python train.py --n_layer=8 --activation="swiglu" --norm_place="pre" --attn_scale=0.102 --tie_embeddings=false --init_std_o=0.0 --decay_fraction=0.883 --decay_shape="linear" --final_lr_fraction=0.1 --batch_tokens=131072 --seq_len=1024 --steps=5423
Each number is 50 + 10 x the weight over its row's rms, rounded and kept within 0 to 99. Layers, rows and columns count from 0. The size before them is the row's rms in percent of the matrix's.

# layer 2 MLP down, 768x2048, rms 0.0939, rows 622-647, columns 0-127
102:46 38 61 43 64 60 39 53 56 54 46 51 57 49 53 46 45 47 38 52 62 58 45 33 41 57 53 57 49 49 38 62 40 36 43 53 53 55 44 60 42 49 54 45 57 34 53 44 46 45 46 36 57 34 53 59 59 19 66 67 42 49 56 50 59 35 44 76 55 60 45 49 53 51 50 53 37 42 75 48 53 41 39 70 47 52 45 33 58 49 77 54 43 61 56 70 74 55 40 49 33 67 55 71 60 45 45 45 58 56 66 64 34 52 75 40 52 30 47 58 55 59 50 47 58 46 61 68
102:48 58 57 47 66 60 46 42 40 54 42 59 41 37 32 35 52 48 51 49 38 32 52 34 41 65 45 59 43 49 61 39 60 47 39 33 40 61 32 55 44 61 52 49 54 46 54 51 51 38 52 41 47 41 43 60 43 48 44 53 48 44 59 50 54 52 55 52 57 56 48 44 44 38 63 52 55 65 50 42 64 56 49 50 54 36 46 41 31 55 62 50 49 46 43 61 58 50 59 53 35 42 48 33 56 58 32 36 60 64 42 34 34 64 62 50 51 58 54 42 55 62 57 63 56 52 47 26
098:61 56 40 45 47 47 43 59 55 43 64 51 58 41 63 56 38 49 60 42 57 40 35 58 58 57 49 42 49 37 42 62 45 45 52 48 32 44 62 37 53 43 63 54 67 40 61 52 49 56 53 36 51 54 51 57 62 40 63 43 64 58 44 47 51 57 56 45 36 50 53 46 47 42 46 62 44 43 48 26 62 39 51 53 45 27 38 54 55 58 69 55 55 55 41 61 37 32 59 43 57 69 71 40 62 50 60 61 41 35 36 52 56 70 42 54 44 52 48 50 54 34 43 55 44 54 38 55
098:54 56 49 57 60 39 60 36 50 61 45 61 31 46 51 52 39 57 40 34 47 59 19 39 50 49 60 44 57 37 53 54 54 39 57 69 48 42 48 43 53 64 48 52 46 45 48 58 50 46 46 67 40 75 45 41 36 49 50 47 51 61 47 39 43 49 55 24 58 59 40 52 23 53 27 42 59 58 47 44 52 57 46 52 38 61 56 40 48 43 36 49 49 64 50 43 56 65 55 51 55 51 50 46 35 45 64 36 46 54 44 39 47 63 46 40 56 62 61 37 56 51 63 50 57 36 43 50
105:47 52 51 62 57 59 38 60 60 48 37 53 39 26 43 56 50 42 39 53 48 41 36 46 46 55 50 41 38 46 45 50 43 49 39 53 62 43 47 66 42 57 42 37 29 63 51 43 54 55 47 45 62 48 41 33 57 64 42 43 42 47 37 50 59 51 33 54 56 59 41 50 45 51 54 53 48 72 39 54 61 53 27 55 26 62 55 47 57 51 48 51 44 57 39 35 39 56 44 56 70 48 60 27 33 62 45 46 48 38 38 38 34 50 62 57 54 33 51 64 57 40 52 74 40 58 62 71
098:37 49 63 41 49 54 52 53 60 53 38 26 70 68 52 48 55 55 45 47 57 45 36 40 49 49 57 65 41 51 50 43 54 44 67 56 41 44 51 34 44 49 45 58 45 76 50 46 50 68 55 55 37 38 62 32 36 34 38 52 37 37 46 54 38 52 33 56 71 62 42 37 48 54 67 56 54 50 49 43 50 68 27 41 30 59 52 53 50 45 46 66 39 49 69 68 61 49 70 33 47 42 53 48 35 43 48 59 40 48 69 58 51 56 35 58 53 45 47 53 68 48 64 45 59 33 63 58
098:35 59 59 35 51 62 24 44 51 44 39 46 47 55 36 38 60 47 74 64 59 35 57 50 42 64 63 51 46 64 51 40 59 11 54 51 47 74 42 50 54 53 46 52 27 57 58 43 62 38 71 42 54 65 69 60 60 62 45 53 45 37 40 58 32 50 56 63 46 52 53 53 55 63 54 59 52 33 31 29 35 54 40 48 42 40 50 63 49 44 51 44 50 40 63 25 58 42 59 53 39 53 69 48 50 54 67 51 64 42 44 43 37 57 48 54 48 40 47 49 51 52 45 42 62 38 44 43
099:59 61 50 61 56 36 56 41 51 63 37 44 46 63 32 36 54 50 51 63 34 57 56 49 46 55 51 38 51 48 71 56 55 60 44 37 55 34 61 22 53 57 40 69 52 46 51 49 55 47 27 57 50 62 53 49 72 38 37 65 46 47 38 44 35 36 41 58 57 44 64 53 53 48 53 62 58 68 49 56 75 52 42 56 34 53 61 46 53 55 52 58 56 42 58 63 60 59 32 54 51 47 29 46 55 44 29 57 44 66 62 57 33 59 56 53 31 42 55 65 50 45 49 31 58 54 48 61
102:54 63 66 50 40 51 41 55 68 31 50 53 73 42 43 45 59 59 36 33 66 32 50 54 47 44 53 30 64 27 50 56 55 50 35 51 52 44 52 57 43 54 45 45 40 47 48 57 36 52 47 53 54 43 48 53 46 42 52 54 50 39 48 62 39 54 47 43 52 43 44 52 53 39 51 49 48 53 42 59 36 51 45 52 36 48 57 50 44 53 48 56 51 30 46 45 42 56 47 46 48 42 73 44 47 34 59 51 66 52 44 38 52 41 33 58 46 63 70 53 52 57 27 41 57 43 24 54
104:44 48 46 36 47 55 63 50 38 49 37 42 33 52 76 57 56 58 39 46 53 39 45 53 40 53 50 44 52 63 49 48 51 45 39 43 51 36 33 54 59 53 55 46 53 57 39 59 49 56 61 52 62 81 35 46 47 60 43 70 49 34 57 44 42 70 57 41 58 68 39 53 47 57 49 51 53 41 47 78 35 56 50 50 46 58 45 52 55 47 51 46 49 46 61 63 64 69 37 40 49 41 41 40 67 52 66 46 40 61 32 29 40 33 51 65 40 43 41 61 82 54 44 33 57 50 28 59
102:41 31 47 52 32 45 66 56 57 64 50 34 56 47 47 45 49 44 36 47 56 62 56 51 62 45 53 42 50 55 70 59 52 44 66 63 43 43 33 48 51 49 62 39 50 64 49 50 52 52 46 54 68 49 53 32 47 37 50 47 66 58 41 40 55 44 40 56 56 55 40 48 63 51 43 52 48 59 56 44 59 34 53 47 46 58 78 50 41 43 47 31 58 50 55 35 58 38 51 57 43 52 49 63 47 34 53 53 39 44 40 49 59 53 48 36 56 62 39 39 49 40 47 76 53 38 53 70
097:41 45 66 66 53 53 51 49 48 58 65 57 55 52 44 39 51 52 73 48 48 54 57 50 43 48 54 56 61 62 58 45 44 54 46 51 48 58 45 51 57 53 45 38 57 58 59 65 53 38 47 58 48 50 66 51 47 42 47 45 51 62 63 51 46 59 33 35 62 57 41 34 30 59 57 55 51 54 57 41 57 63 49 60 33 62 60 34 48 55 59 46 46 44 64 52 63 53 55 57 44 41 43 59 55 58 56 53 48 42 45 63 72 50 40 55 52 45 62 42 57 49 45 61 52 54 43 54
103:53 45 36 36 47 40 68 37 53 48 53 54 36 60 62 60 56 45 49 45 51 54 48 47 47 56 57 60 52 33 42 33 38 50 49 49 42 42 47 45 57 62 60 37 54 42 72 69 47 53 59 61 71 52 52 52 54 45 56 67 37 57 52 36 63 65 46 61 46 52 65 51 47 47 56 68 40 48 51 57 50 43 57 59 41 62 68 62 51 60 60 60 60 43 56 70 43 62 60 48 40 55 57 46 54 46 51 53 41 70 48 64 35 62 36 36 35 27 51 44 49 61 41 50 53 51 39 31
095:44 37 63 44 42 47 58 61 48 40 55 15 30 41 45 67 55 51 61 42 40 60 36 55 50 47 55 65 45 57 47 73 47 38 68 52 59 42 49 57 50 52 54 38 54 71 45 47 69 66 57 54 49 42 45 43 58 48 48 57 57 52 39 55 43 44 56 57 67 61 48 48 51 39 54 41 58 51 53 28 59 24 48 30 43 40 46 55 56 47 34 52 48 43 46 70 41 39 64 53 26 54 48 41 38 57 36 39 36 60 49 39 69 75 49 49 50 44 49 39 45 45 34 32 46 59 48 52
093:49 41 65 58 49 48 73 53 54 33 50 58 28 34 72 60 42 50 45 45 51 31 51 44 60 51 44 60 56 47 51 51 36 31 39 50 74 33 55 37 46 52 47 40 42 59 36 44 48 48 55 45 48 39 53 55 58 59 32 70 54 44 55 55 66 52 37 55 41 50 64 37 50 43 51 44 41 38 45 54 43 53 56 51 60 72 59 38 44 69 48 51 45 50 40 49 62 51 53 51 57 42 45 63 54 43 85 58 52 50 56 53 39 55 73 69 55 43 35 30 40 54 44 54 48 45 49 57
097:53 61 28 45 29 54 64 49 59 52 54 53 58 45 42 44 35 47 64 46 57 55 64 60 37 50 43 57 64 42 53 58 48 41 47 60 54 54 46 53 37 38 48 74 50 59 47 53 30 44 38 30 40 46 37 64 53 39 57 41 62 60 58 36 44 47 57 35 52 39 76 42 38 36 41 55 49 51 43 42 34 32 58 50 49 49 60 49 33 41 60 66 41 74 49 43 57 58 45 55 65 52 47 61 34 43 55 60 51 35 52 37 76 59 53 75 50 48 67 49 37 60 68 49 42 44 58 57
099:43 51 69 38 49 40 60 54 74 45 56 58 45 50 36 33 40 31 58 47 53 52 45 46 51 54 46 44 38 50 54 40 34 49 53 49 73 48 27 39 47 32 55 49 56 70 49 53 64 40 69 56 45 44 62 28 43 55 51 40 38 47 43 55 54 47 59 47 39 35 39 42 60 53 58 61 30 52 61 48 63 40 43 48 37 51 47 56 64 53 38 52 42 39 46 56 45 56 42 57 53 53 35 50 43 67 33 38 63 48 67 51 45 29 42 65 54 49 48 49 22 51 28 48 67 66 43 49
107:52 58 47 55 36 54 39 49 39 56 38 58 34 50 46 44 43 56 49 31 42 45 61 47 48 62 51 48 59 25 34 45 49 61 52 55 44 55 52 51 51 35 45 45 60 55 36 56 45 46 49 44 50 54 57 53 57 70 50 76 62 51 50 63 38 50 64 44 71 29 44 49 43 43 59 55 51 61 70 62 41 47 59 49 54 43 48 74 58 47 42 47 49 49 38 61 48 55 54 35 48 45 52 54 26 40 45 58 49 50 60 68 43 50 56 47 57 60 48 52 73 42 56 44 51 55 69 30
102:77 34 39 56 33 55 36 57 42 53 59 50 33 36 51 50 46 55 50 37 49 45 47 38 55 72 43 37 31 53 52 49 43 50 56 53 59 47 46 36 61 75 59 39 54 47 47 50 61 51 52 58 68 36 52 65 77 49 55 57 48 50 50 30 48 48 60 51 56 36 76 57 66 49 42 56 50 46 47 54 51 49 47 63 54 54 39 30 35 43 34 50 40 54 51 60 46 64 49 44 45 64 53 38 46 46 46 54 49 46 63 34 50 54 55 48 39 43 43 41 64 43 60 66 41 59 52 46
098:53 44 58 41 61 55 51 45 69 59 46 48 46 47 41 64 67 58 45 63 67 41 52 56 70 47 67 42 26 60 62 36 63 46 64 54 63 38 42 51 43 40 53 48 59 52 44 41 63 61 46 32 45 55 44 54 41 29 40 39 58 51 45 50 42 36 41 57 49 61 74 39 33 67 60 60 50 74 52 41 63 55 29 53 58 51 59 54 39 55 40 38 43 62 61 61 65 59 37 42 48 43 51 52 44 60 43 44 42 41 42 65 60 30 39 57 44 42 34 60 38 68 39 47 53 44 45 46
101:59 66 57 66 48 37 60 55 54 49 56 49 57 44 43 48 54 42 46 50 53 47 59 52 42 56 52 50 48 42 46 59 36 39 42 49 71 39 43 59 33 55 46 56 56 30 60 53 42 58 65 57 41 57 55 50 58 58 59 45 57 40 54 61 35 44 59 34 30 40 38 51 49 29 46 58 38 52 58 53 45 72 55 66 50 59 60 51 45 64 50 52 34 61 50 45 50 64 48 49 64 29 66 46 45 52 66 38 43 34 49 56 38 67 43 47 50 57 43 47 55 49 54 49 46 64 40 52
105:55 56 32 74 50 46 47 53 37 59 67 56 53 52 52 56 60 24 71 45 52 65 44 46 53 47 61 52 42 51 58 26 43 62 65 60 58 71 48 56 51 66 69 59 60 53 45 57 75 50 53 45 29 60 60 51 53 61 56 38 48 60 59 42 40 59 56 56 33 53 41 49 58 47 45 54 42 59 54 72 58 44 39 49 41 66 47 45 55 45 73 46 39 62 42 42 48 54 64 57 50 62 62 41 52 70 42 40 57 43 60 48 36 69 51 62 62 57 45 33 29 55 56 42 46 59 73 64
103:47 54 49 57 51 64 52 38 59 45 41 46 50 27 46 36 57 56 47 43 69 43 27 48 36 40 52 65 52 50 63 53 56 38 26 61 55 53 43 45 59 46 53 59 27 51 59 59 47 57 47 54 39 62 38 40 49 58 56 33 46 56 29 45 53 61 61 53 52 53 57 43 49 44 61 57 44 52 51 48 40 43 42 37 50 48 62 61 48 36 37 44 67 41 56 58 54 60 48 30 72 58 67 40 68 57 43 46 69 71 49 52 58 44 52 49 45 58 70 72 60 59 40 44 38 48 39 45
099:42 40 64 52 62 50 54 41 49 55 52 50 49 32 50 49 57 53 51 32 58 47 63 45 35 52 45 71 60 48 62 38 60 40 44 51 53 62 56 48 48 43 54 41 50 55 35 48 47 52 61 49 69 50 33 60 49 51 60 44 36 41 60 39 48 60 42 64 53 47 55 58 48 43 29 53 53 52 50 54 48 44 50 60 30 40 57 33 51 82 53 40 47 67 44 61 46 60 36 64 56 49 56 43 66 32 70 57 73 50 40 57 45 43 45 46 52 54 44 44 55 50 44 31 40 47 46 47
102:69 57 34 51 53 44 43 67 48 55 43 51 54 57 43 65 44 60 71 57 63 55 69 30 59 55 56 48 51 57 37 43 39 59 62 39 53 71 50 64 50 57 31 33 39 57 60 61 64 65 49 56 47 47 53 56 58 38 51 44 41 58 58 45 51 51 58 34 38 43 44 55 51 33 38 50 55 45 43 38 60 37 56 54 49 48 53 42 32 66 61 40 49 54 49 37 48 54 54 44 47 50 66 42 39 39 38 48 51 59 61 36 58 53 49 54 66 45 38 53 52 37 31 36 40 55 51 42
105:29 62 58 39 46 43 57 54 46 34 40 43 60 52 57 40 41 32 44 53 53 56 48 31 43 41 31 52 54 45 47 56 45 48 34 59 34 47 53 64 53 42 55 54 66 42 47 58 49 66 46 48 59 50 53 37 56 37 54 51 67 49 52 61 62 51 56 49 45 58 50 61 45 62 62 42 51 51 54 36 43 52 62 33 45 45 40 49 54 46 39 46 46 58 62 53 44 56 58 61 35 53 55 75 32 50 48 65 48 58 44 67 51 42 53 33 36 61 50 57 28 53 46 28 25 63 63 62